config.yaml
n_layer: 16
d_model: 256
n_head: 4
n_kv_head: 4
head_dim: 64
d_mlp: 1024
vocab_size: 2048
activation: "tanh_gelu"
norm: "layernorm"
norm_place: "pre"
norm_eps: 1e-05
positions: "rope"
rope_base: 10000.0
rope_fraction: 1.0
qk_norm: false
attn_scale: 0.125
bias: "all"
tie_embeddings: false
parallel_block: false
init: "trunc"
init_std_qkv: 0.0312
init_std_o: 0.00554
init_std_up: 0.0312
init_std_down: 0.00554
init_out_by_depth: true
optimizer: "muon_variant"
lr: 0.0115
lr_mult_down: 2.0
lr_head: 0.00836
grad_clip: 1.0
warmup_steps: 200
schedule: "cos"
final_lr_fraction: 0.0
batch_tokens: 65536
seq_len: 512
doc_mask: true
train_tokens: 572200000
steps: 8732
dataset: "wikipedia_en"
Each number is 500 + 40 x the weight over the matrix's rms, rounded and kept within 0 to 999. Layers, rows and columns count from 0. Numbers have three digits each.

# up: layer 12 MLP up, 1024x256, rms 0.138, rows 622-668, columns 64-127
# down: layer 12 MLP down (transposed), 1024x256, rms 0.151, rows 622-667, columns 64-127
up622:494550485441580577470505457472534501571484513492499456534426521474483503512479496457517435509547455515533526425578479476525497561481451504463466508523470547546476530455553461527532483500541500
down622:564467491513496497495469455465461469469506438437533519477499537477447498464521494461465519502453544502422493520476508539488560445530502478511513405490486460487496516534500518554454526467549565
up623:569506475482606459455591455558444413497491588483444533522524549458449499483573596463465535523485478506411498443490501543528447547520538530393423472619490491536490492484548476484529487530507520
down623:411466574476442430478463531486487524439459411450416536506524476570545464489486392605470488547465550381457494516457493497462625539560478542572513405536519539455528595454459505540498573444495477
up624:433478511515452551525482549471536557517528512507427590504540502472552501464477518582452445464467485591450419407469462538566475540566482480526525539592470509510528517543431527466571539498469478
down624:583494444540545471607540496471481490461420456526576514438477512467418560479490453493513515500526527414549609534491547435483449455534523421494567559527441577466506502518574438483542530454538428
up625:541541507435538562458583512472487519487505523481461501408556455511513496521517562424396504467409544525568496532509399492496514471479534547489547547494466524464483431509546470537479521500446502
down625:524509493496498474506514479554540502503486429414476484498512459498455466453539487546551545488446466508507472548459496514490539502464481513511546475492518512513483467504534560515457503544483495
up626:464479457428484508441463499494566454513492490499467521522462502496497488515558468553447462471546520483459402488549518510529498502512501381481517512516498536556530533540495467445492439458572523
down626:454475477563585501543500498500478515480462463458544550483475440499453536510501466430494486539587563495475460529447547483465466521496568582542454477503489457515481447491445556467609515525537519
up627:510497447521457523453527511446476608532453467478585556517453507511549499528495472509448503562464543521459439494464389462478538470458498531498382486493511477544466518418503473464467501555475478
down627:465558540427507527486474540547445540437529525539515551475493454485513522531512492598565526487446504510558504486435482409486483490508467504487570534503458563526398538567546478493534461395561520
up628:576570491536498577545487504524483543485493465570524431489532462398510498476506498496455454476477460496486487572480479494562539572549506538475532510476483502550533542488491469463525540526500520
down628:461525503461480502490528421556510554456483523494465544507504494480469447463543519461558490479534538530525484457515491513538521478410531542469489551504503446482480533473483600570475508501484476
up629:505490503541497496493412411462522485515564527424464466405544512511565499483460450497488409489448498419527449540449490508500498550492494477483494489506500385502458504490579575534437516519507548
down629:469550488503559483501561453488496537537452501531519467475507386492427437552599478489462504461467552475541482539536494511477410461544506497532476543460489444544519510449476492496489450460429451
up630:483446481528497501471529519466507445529548489442579565475514486477579474439550529458504521541519493497491492521525479460538455549504460561542474517441475568516560531483457554589586478471568551
down630:404516472477485508506485526529480501475538475547513504418501436488504472397466461538533476430562464500554537474482532444546466532463514554480507523590508523533471491437526479450501546540457488
up631:500529467496528545496521566518496464453538569485550483551529521484501510600457488545464473530508510480483491550458468469533532566521509506459465473564443469483427498551466461515511527461474511
down631:490459479555432534474571527511524568554511490480452554514482511480444510476493485497498495480530487509538493496493543546452492521446533506462536495511540521524567431502557432477525494509531477
up632:522492491452539523475480531516479473538410536498498480465508445553449511472478503469537457543476487500489485496505449468495483451495504495442537578485509517471435530524540448465477457533433485
down632:501517403531483502461501493532540427498483480501544466520499553478455433536514427540447495522525544593485393543430506472516555535496525512497491506501554529563544568513444588475493505542512471
up633:452521558465495547466421413489556484463516482529507483459514476464541447431523525477489468462510502485490443511426481502504489523514476486488509510533522472516553495415539391470537428555477518
down633:463556507496414501475481475498491548470516538500610520522511548465511462493449553530523498501537489476477463517552505480491413518480509525515506536502452531523541472528543512491429539472533506
up634:479537517519509517459435434485509478483485517518492508484471470505554483534475456559495505478540484465524446479460457523476478494530521564481433481492486499508536436464537447461515486507459550
down634:448486477586451503540454512540495504505494472488463470532521428513543472501540467483513465541490511491495482535530545501478534533486522474498539494534421594505455503538562552538555524498460451
up635:526515440559516413533461440438449507516541496562510496535547483476594515510541522558488528445524487446510527498491469428487503556538483545481460501538392538416482447477485451577468503467457460
down635:494478484533545575431489545462443463545505517585513508512544482554531557443550473532495513480484478480490458526438505555514484497510453459514600520545489521466494449452473498451502552507526488
up636:547528495487448532480474525551508478510450538456509522553488425507442471502513538450464479536405518539461531486450504521497563547511491520503498525430459420491489493490475540552479534519487471
down636:497542484555510472484519527479428534458519476498457532478508542553555563477487468502528464472518559481494514420436520501539450468456536435467555479539550496501565492486536462467508478538418538
up637:527501530535518446579508464573471478532491509535454499539470485472537554479530483499452544544461543470453490432555533437484440542389474491475506444482540495505497470525484527486458554529501538
down637:445511480408440511454510547487505537503532433480495480520557470447485514527461465489518451447515512460525432483536485471537516510490439498497578477532546480489495525491541512524506462507543525
up638:529493516553545589495495484486489515474457493527535494522453565527480485501524439503429455520499559460524509481498424470467591467490455503499451428494409528513468452530488480508522458479489530
down638:446480439522533575541523505484496416484521464458492514538503496492523558456451539505529570524497502463513459510470537574482543561392491515594509494420556511516484525458509557503517523461543505
up639:508531481491546479484421448467538540488485493525462480440496511524475463560490482484508508518478514443472462502419459489520532484500459490519428571530543542502472548452552505482545430547470567
down639:465483491545416564453455567527511490482496497553549509501452513405483544489532468490495540477559477538543507514537472483530443505558513447486528451549514496489518519563465526593509523435435515
up640:515459523480511565481503445443470462441469567557546492481519469565516483433547500555522446489455517522471572486488458511516447547530500452559500456511470496484463507495429433539493475492496542
down640:475467503520498498523502471461499498476550494506482425497484553502517527537454506498503497540451546482540472557468533517447520424500462494500474489447496469485472486563512448498508464543393516
up641:519565567485510464523436512471488563497531486466498520456459507543508511520488534520470445454444517449451415437510477528445424560520467594457544457520550485537494524544564534523485561539523528
down641:527570555573493384466483477509416508556492466459513497488527511514450545504560569498528545517455494464482573494568495511532353485477497475501482480487540472470493485474478493525573556526547512
up642:541461573496490538550506580463476500470455475488483553520471594526546515465559443479505430533525539497537540476486519487514444508501513423531475489512511448508547455508491477527485546539496465
down642:456503541522503394453487526538513494506515440462494493594543487540439539448524549498491423447529499570538532459485459499471503563454525495427513469484540474505559536532514496529519489488508548
up643:476469506500507483533540519490446504536516544474505445537478493495589568484502508457447511499514516440495463419511516503383542495536465440528561504592445554578419514538500506468508445531449525
down643:428544516480562481464534547477553467535533501571452547407466479503529499446481497609516488538462511568572493477490400553523568481507545553403494502465522456594543543456544465454531460455483434
up644:470474491491525543496450504519463460476452536445512551485520512502517501523547520591487531453474463485552408535506468472562491474518463476410470470449574530567504505506566480500509419549552470
down644:579485532530503428467385545456520524504459534516441446593516543458491476525544488527477540557517497465543585492537509502527428415515504536469493528485514521491517565452514569436434525491583472
up645:462542516479492490486475528453466513454508451553537477555555477437486506529453472512467444521486457484516470476460478457481477489541484498477489494512532499536451482479475554549548450521459520
down645:452452503529504557481479517451449490527426493474443451517459550539556442485465456524536453438466530485437517548560460473578584505557540490516533457531479520514488496491482466462534499502584467
up646:429519476521451480474506534519498522472496509544523465574438503471540545547511577593436544541483504476588489545489463489495508504443498435537492461503544457507459540547480467525499461459503488
down646:486520502457485520476502456446485540494542526457523452525548586485493488538524531515536436497549454534536438492521495505417483530429521503467487502419532569472456533497537509456504480537529479
up647:547441623522499511443527432503439516513500520517456477425478483434526495539501558527471519501423517449546512462522520416489461578463460477512522498446483497465485436442504506554466478523508471
down647:492485549465516452454468528488500464468498522439467471539569526538469521523527436489495548497529484569462475602470558558454497491534540454510469386565505552509518496517502470495489503455467431
up648:481505454539449458530518517499475540504493524453549500469422452489518528454528521510470506423501477476527540488557489429507510537513528515503509511494520473535490424500513483463512482511553488
down648:441582529488506548544505508456517539510513489491508472492550399607586521498538431522487529578423467448458494490454564542548505492437615514521463518503577517440476421468471492532575489504490461
up649:429479497551515548570424487529523504484448507476483460441494503543533486509437524529527471439535521476515575570429544473485516559492534464470544477508510483538505454467408547548475585486501480
down649:512535581517478517550451507456495446459394417508507505489487549477484554585485535511495502489509507555540514563481485448458445523486576452506471516465500556538516441477468411543508518416481484
up650:506542478510491458508444492494518439430518451481543461520534538551495505486470499540506529515541450414497507452511396535460502513517432555480537468446502475491515557589523482538489559496516501
down650:488448535562533398538472432510489485466493482454523487509519492572492506512507482510500583547466483520504469520430562476459486436445510527577499373491359467547479538538517545494534484494498470
up651:519528504519497475388506490506456518502559535464508450478499484506497530477487504580448456500482510516553513451581485481457430511543512426428532482473539523516481540476446524499525500466474523
down651:552516523475590527570493449465627476465553511481485521486553497547434473461466486524514478549418471432556412444452472530503510566451527513522511476503435446476483541537478538455520521515490513
up652:553516545477500491453540461456589522442470517585513522466530543519460520488565479530508463520398499510519498443521486480534475454529486418441475431563491515484493538512459441433512489539482523
down652:472527503493524494465459494516563487503524496426465479461521497487507456431433439472467449544516442542509512551504443497550466462524552548495528551428548464541543509490516398577472556468484517
up653:523548455584500510509564527480554526419533452515472462511460489534493503494532453571591475438516496528489475499469443449357516521500466504475515493484500483443478459413498425498483501501494485
down653:483460522517527575531477473451517556536556513467555548528472499490503414476537481470514458417541492494569463465526529543464448506528489493500468489507525517509531540519497490518505499535497490
up654:466503482513572502463487503492465532556484486465452487502511463529534478524449542464419436501474557438557523443513489555504487468416531500480459563465523484550507487500510493550478448602444507
down654:556558462445452516525488552521536511533538490540493505603485492548509497511507496518470527508519519502544514538442530488449491499453516524519466477510519413423582462498530467506545537484462526
up655:491497496522475504477398479497463466539528491530460543508484509500467544507500497489489506456478484480492578482488571577471508539526494487497515468591541488541515532475516551493552494493441486
down655:490587441502523459543530495477476468441526524530518514450462532551556507496584440519514512501546493502443565506479431466501495476515505544451485481470573425418503478516507465449573529492537468
up656:438483533512507424484494564507523453499511529443470451494477501418488457519470511487525607482498511480480554463471560461497435588538525503463453443533597545555457546481565506529512519561467505
down656:511475518472460526484514470449506493473471525518492572561484534557523563460532548538518450433459410515528449469533488487462459416399453564499493548562429474477455470579525485468557500455553504
up657:554492557520503512480494502485555428501479502508595546479478507491498508502475481474553525454507545505490528475512475432463476467571402526546549597481520503482503407494514529592444485552503493
down657:506555442545564437459583509460540479472519545474492478473477457521477476477517445536474459481477458504494493534501538516500469482599509509512505572418420500548505511453417454620489527532486462
up658:489450491535524524677516458550506469505563511432589438525474549478440581531404482493584471460495512573540424523501441476452439508476478447465467483549500555469526418499450490450356514463541498
down658:418522538516476509477460475568495531555521583509465478529468437502616416508483480459546483604490514563587553433513484468462515510466431501463489605480544576454483509422600503502388510484524475
up659:461439441478481467468432493529520500519469452457462532533548492515611537463419494506577535500490553424541386474466440527536514507440529458531435511522474580510493477495448564443565416447551506
down659:454445506525518549464563449570557470493534415469528502540507522485502443537457500459452503581430545454518453472569488584528514508491474511575488572498566576492533528399489581440377408556482524
up660:490454510496515438519530459506530487466482435506440502473568491481527515584432531481464476458473498482489441497523527492469471579549573486522540546535449428510509431533437499491479481494505468
down660:528521544440503540515513538477424533363465537471514532494474457504574463478476531476508584450521490507541521526512439516525520541518435451483484532473498441466453507522585528493476521525494574
up661:563532445517456487480470488473477523524496502536523485461488428533494499489472496508468509495457414467495498493450549427497442521466497534484517487510505479517512506442502533515461469536511574
down661:479511461523560517495495517488479485457580487494489490492527524489534443449556478428532536538532533485457492484499496510513513496502500524458508561466533467517442529543512489432484541540497568
up662:526482471458567470479415505568469479466543571444558491502546486557462512523510549523512491532481531506502488477501500577462556561526531507570496470491439533507409513436451467534505475552551579
down662:542526526528510520447508536533471525556408513488513601512443480484506507449472390508449502441480491461547514500583488450541570506436456530453570505434510556479529519484521541564578487400507515
up663:528473545462499478484449499529476550435494553413499500467482489541474573504573513461464441451413543512506521515460447503432455474532494517507536572456552500483507530534460521485449513475491519
down663:403509457494409537518513484509504464534562497553506510540562481479530507573507497471488503474549502467474528370457518506539575519505496511497528417541587398463523573499462541513516516462510549
up664:498511509462513454459521438522544489474517486567448518480488504526495493560455448505446492473455539454518498479521603510556462511565441571509536455555556495465498544461548472455511459541581504
down664:559500564480462480541457559453433481474560489483412475496473438475571457524550506512468520520523482481465430494464461508504486534485471501460527504480558450525551486485514486579522509480450479
up665:492470548500452561506467478454483401499493599504487516439518460507419446454467551500541437561489443453456509468519488523516488508479512488477500527537451534465487479456524415558432521505515509
down665:545571421462510573585549446547480579501497514416508464460515491489543463452458519461541523500504433497524505573466513483533561516522493531480527508496516499534493469506440497419499506454550518
up666:449513515480515516585455536522505489464535564535478503560460577595557452508456511520471489473514469503464521486538449439413509553425472502525499468497522528459396456469488590500511505580494468
down666:500474561448490438481566495502510493528438598468536496532466510580526405515593489429570506459471498496516455446459506485483451452526480452521518555440470530556576528479484547506449538540541434
up667:490531528571542500549468535505505490514513476504562503509458465497528506539418492486441469585457543465407447485424468490503439507509521475550489506505468504507474515486567480575466486479489514
down667:456501491549462519544560534575479493525508468502533515480613498501508433515456617428543476400431408517463500436528510479513580562513534474517534517522572471505465471496489428537511516524453466
up668:387529476463457454472463569503487487479462466421528479527477452442527548544504485529498533452483515473473500537537474504570473490416506519529467495401467503485543436430539526478523430544433593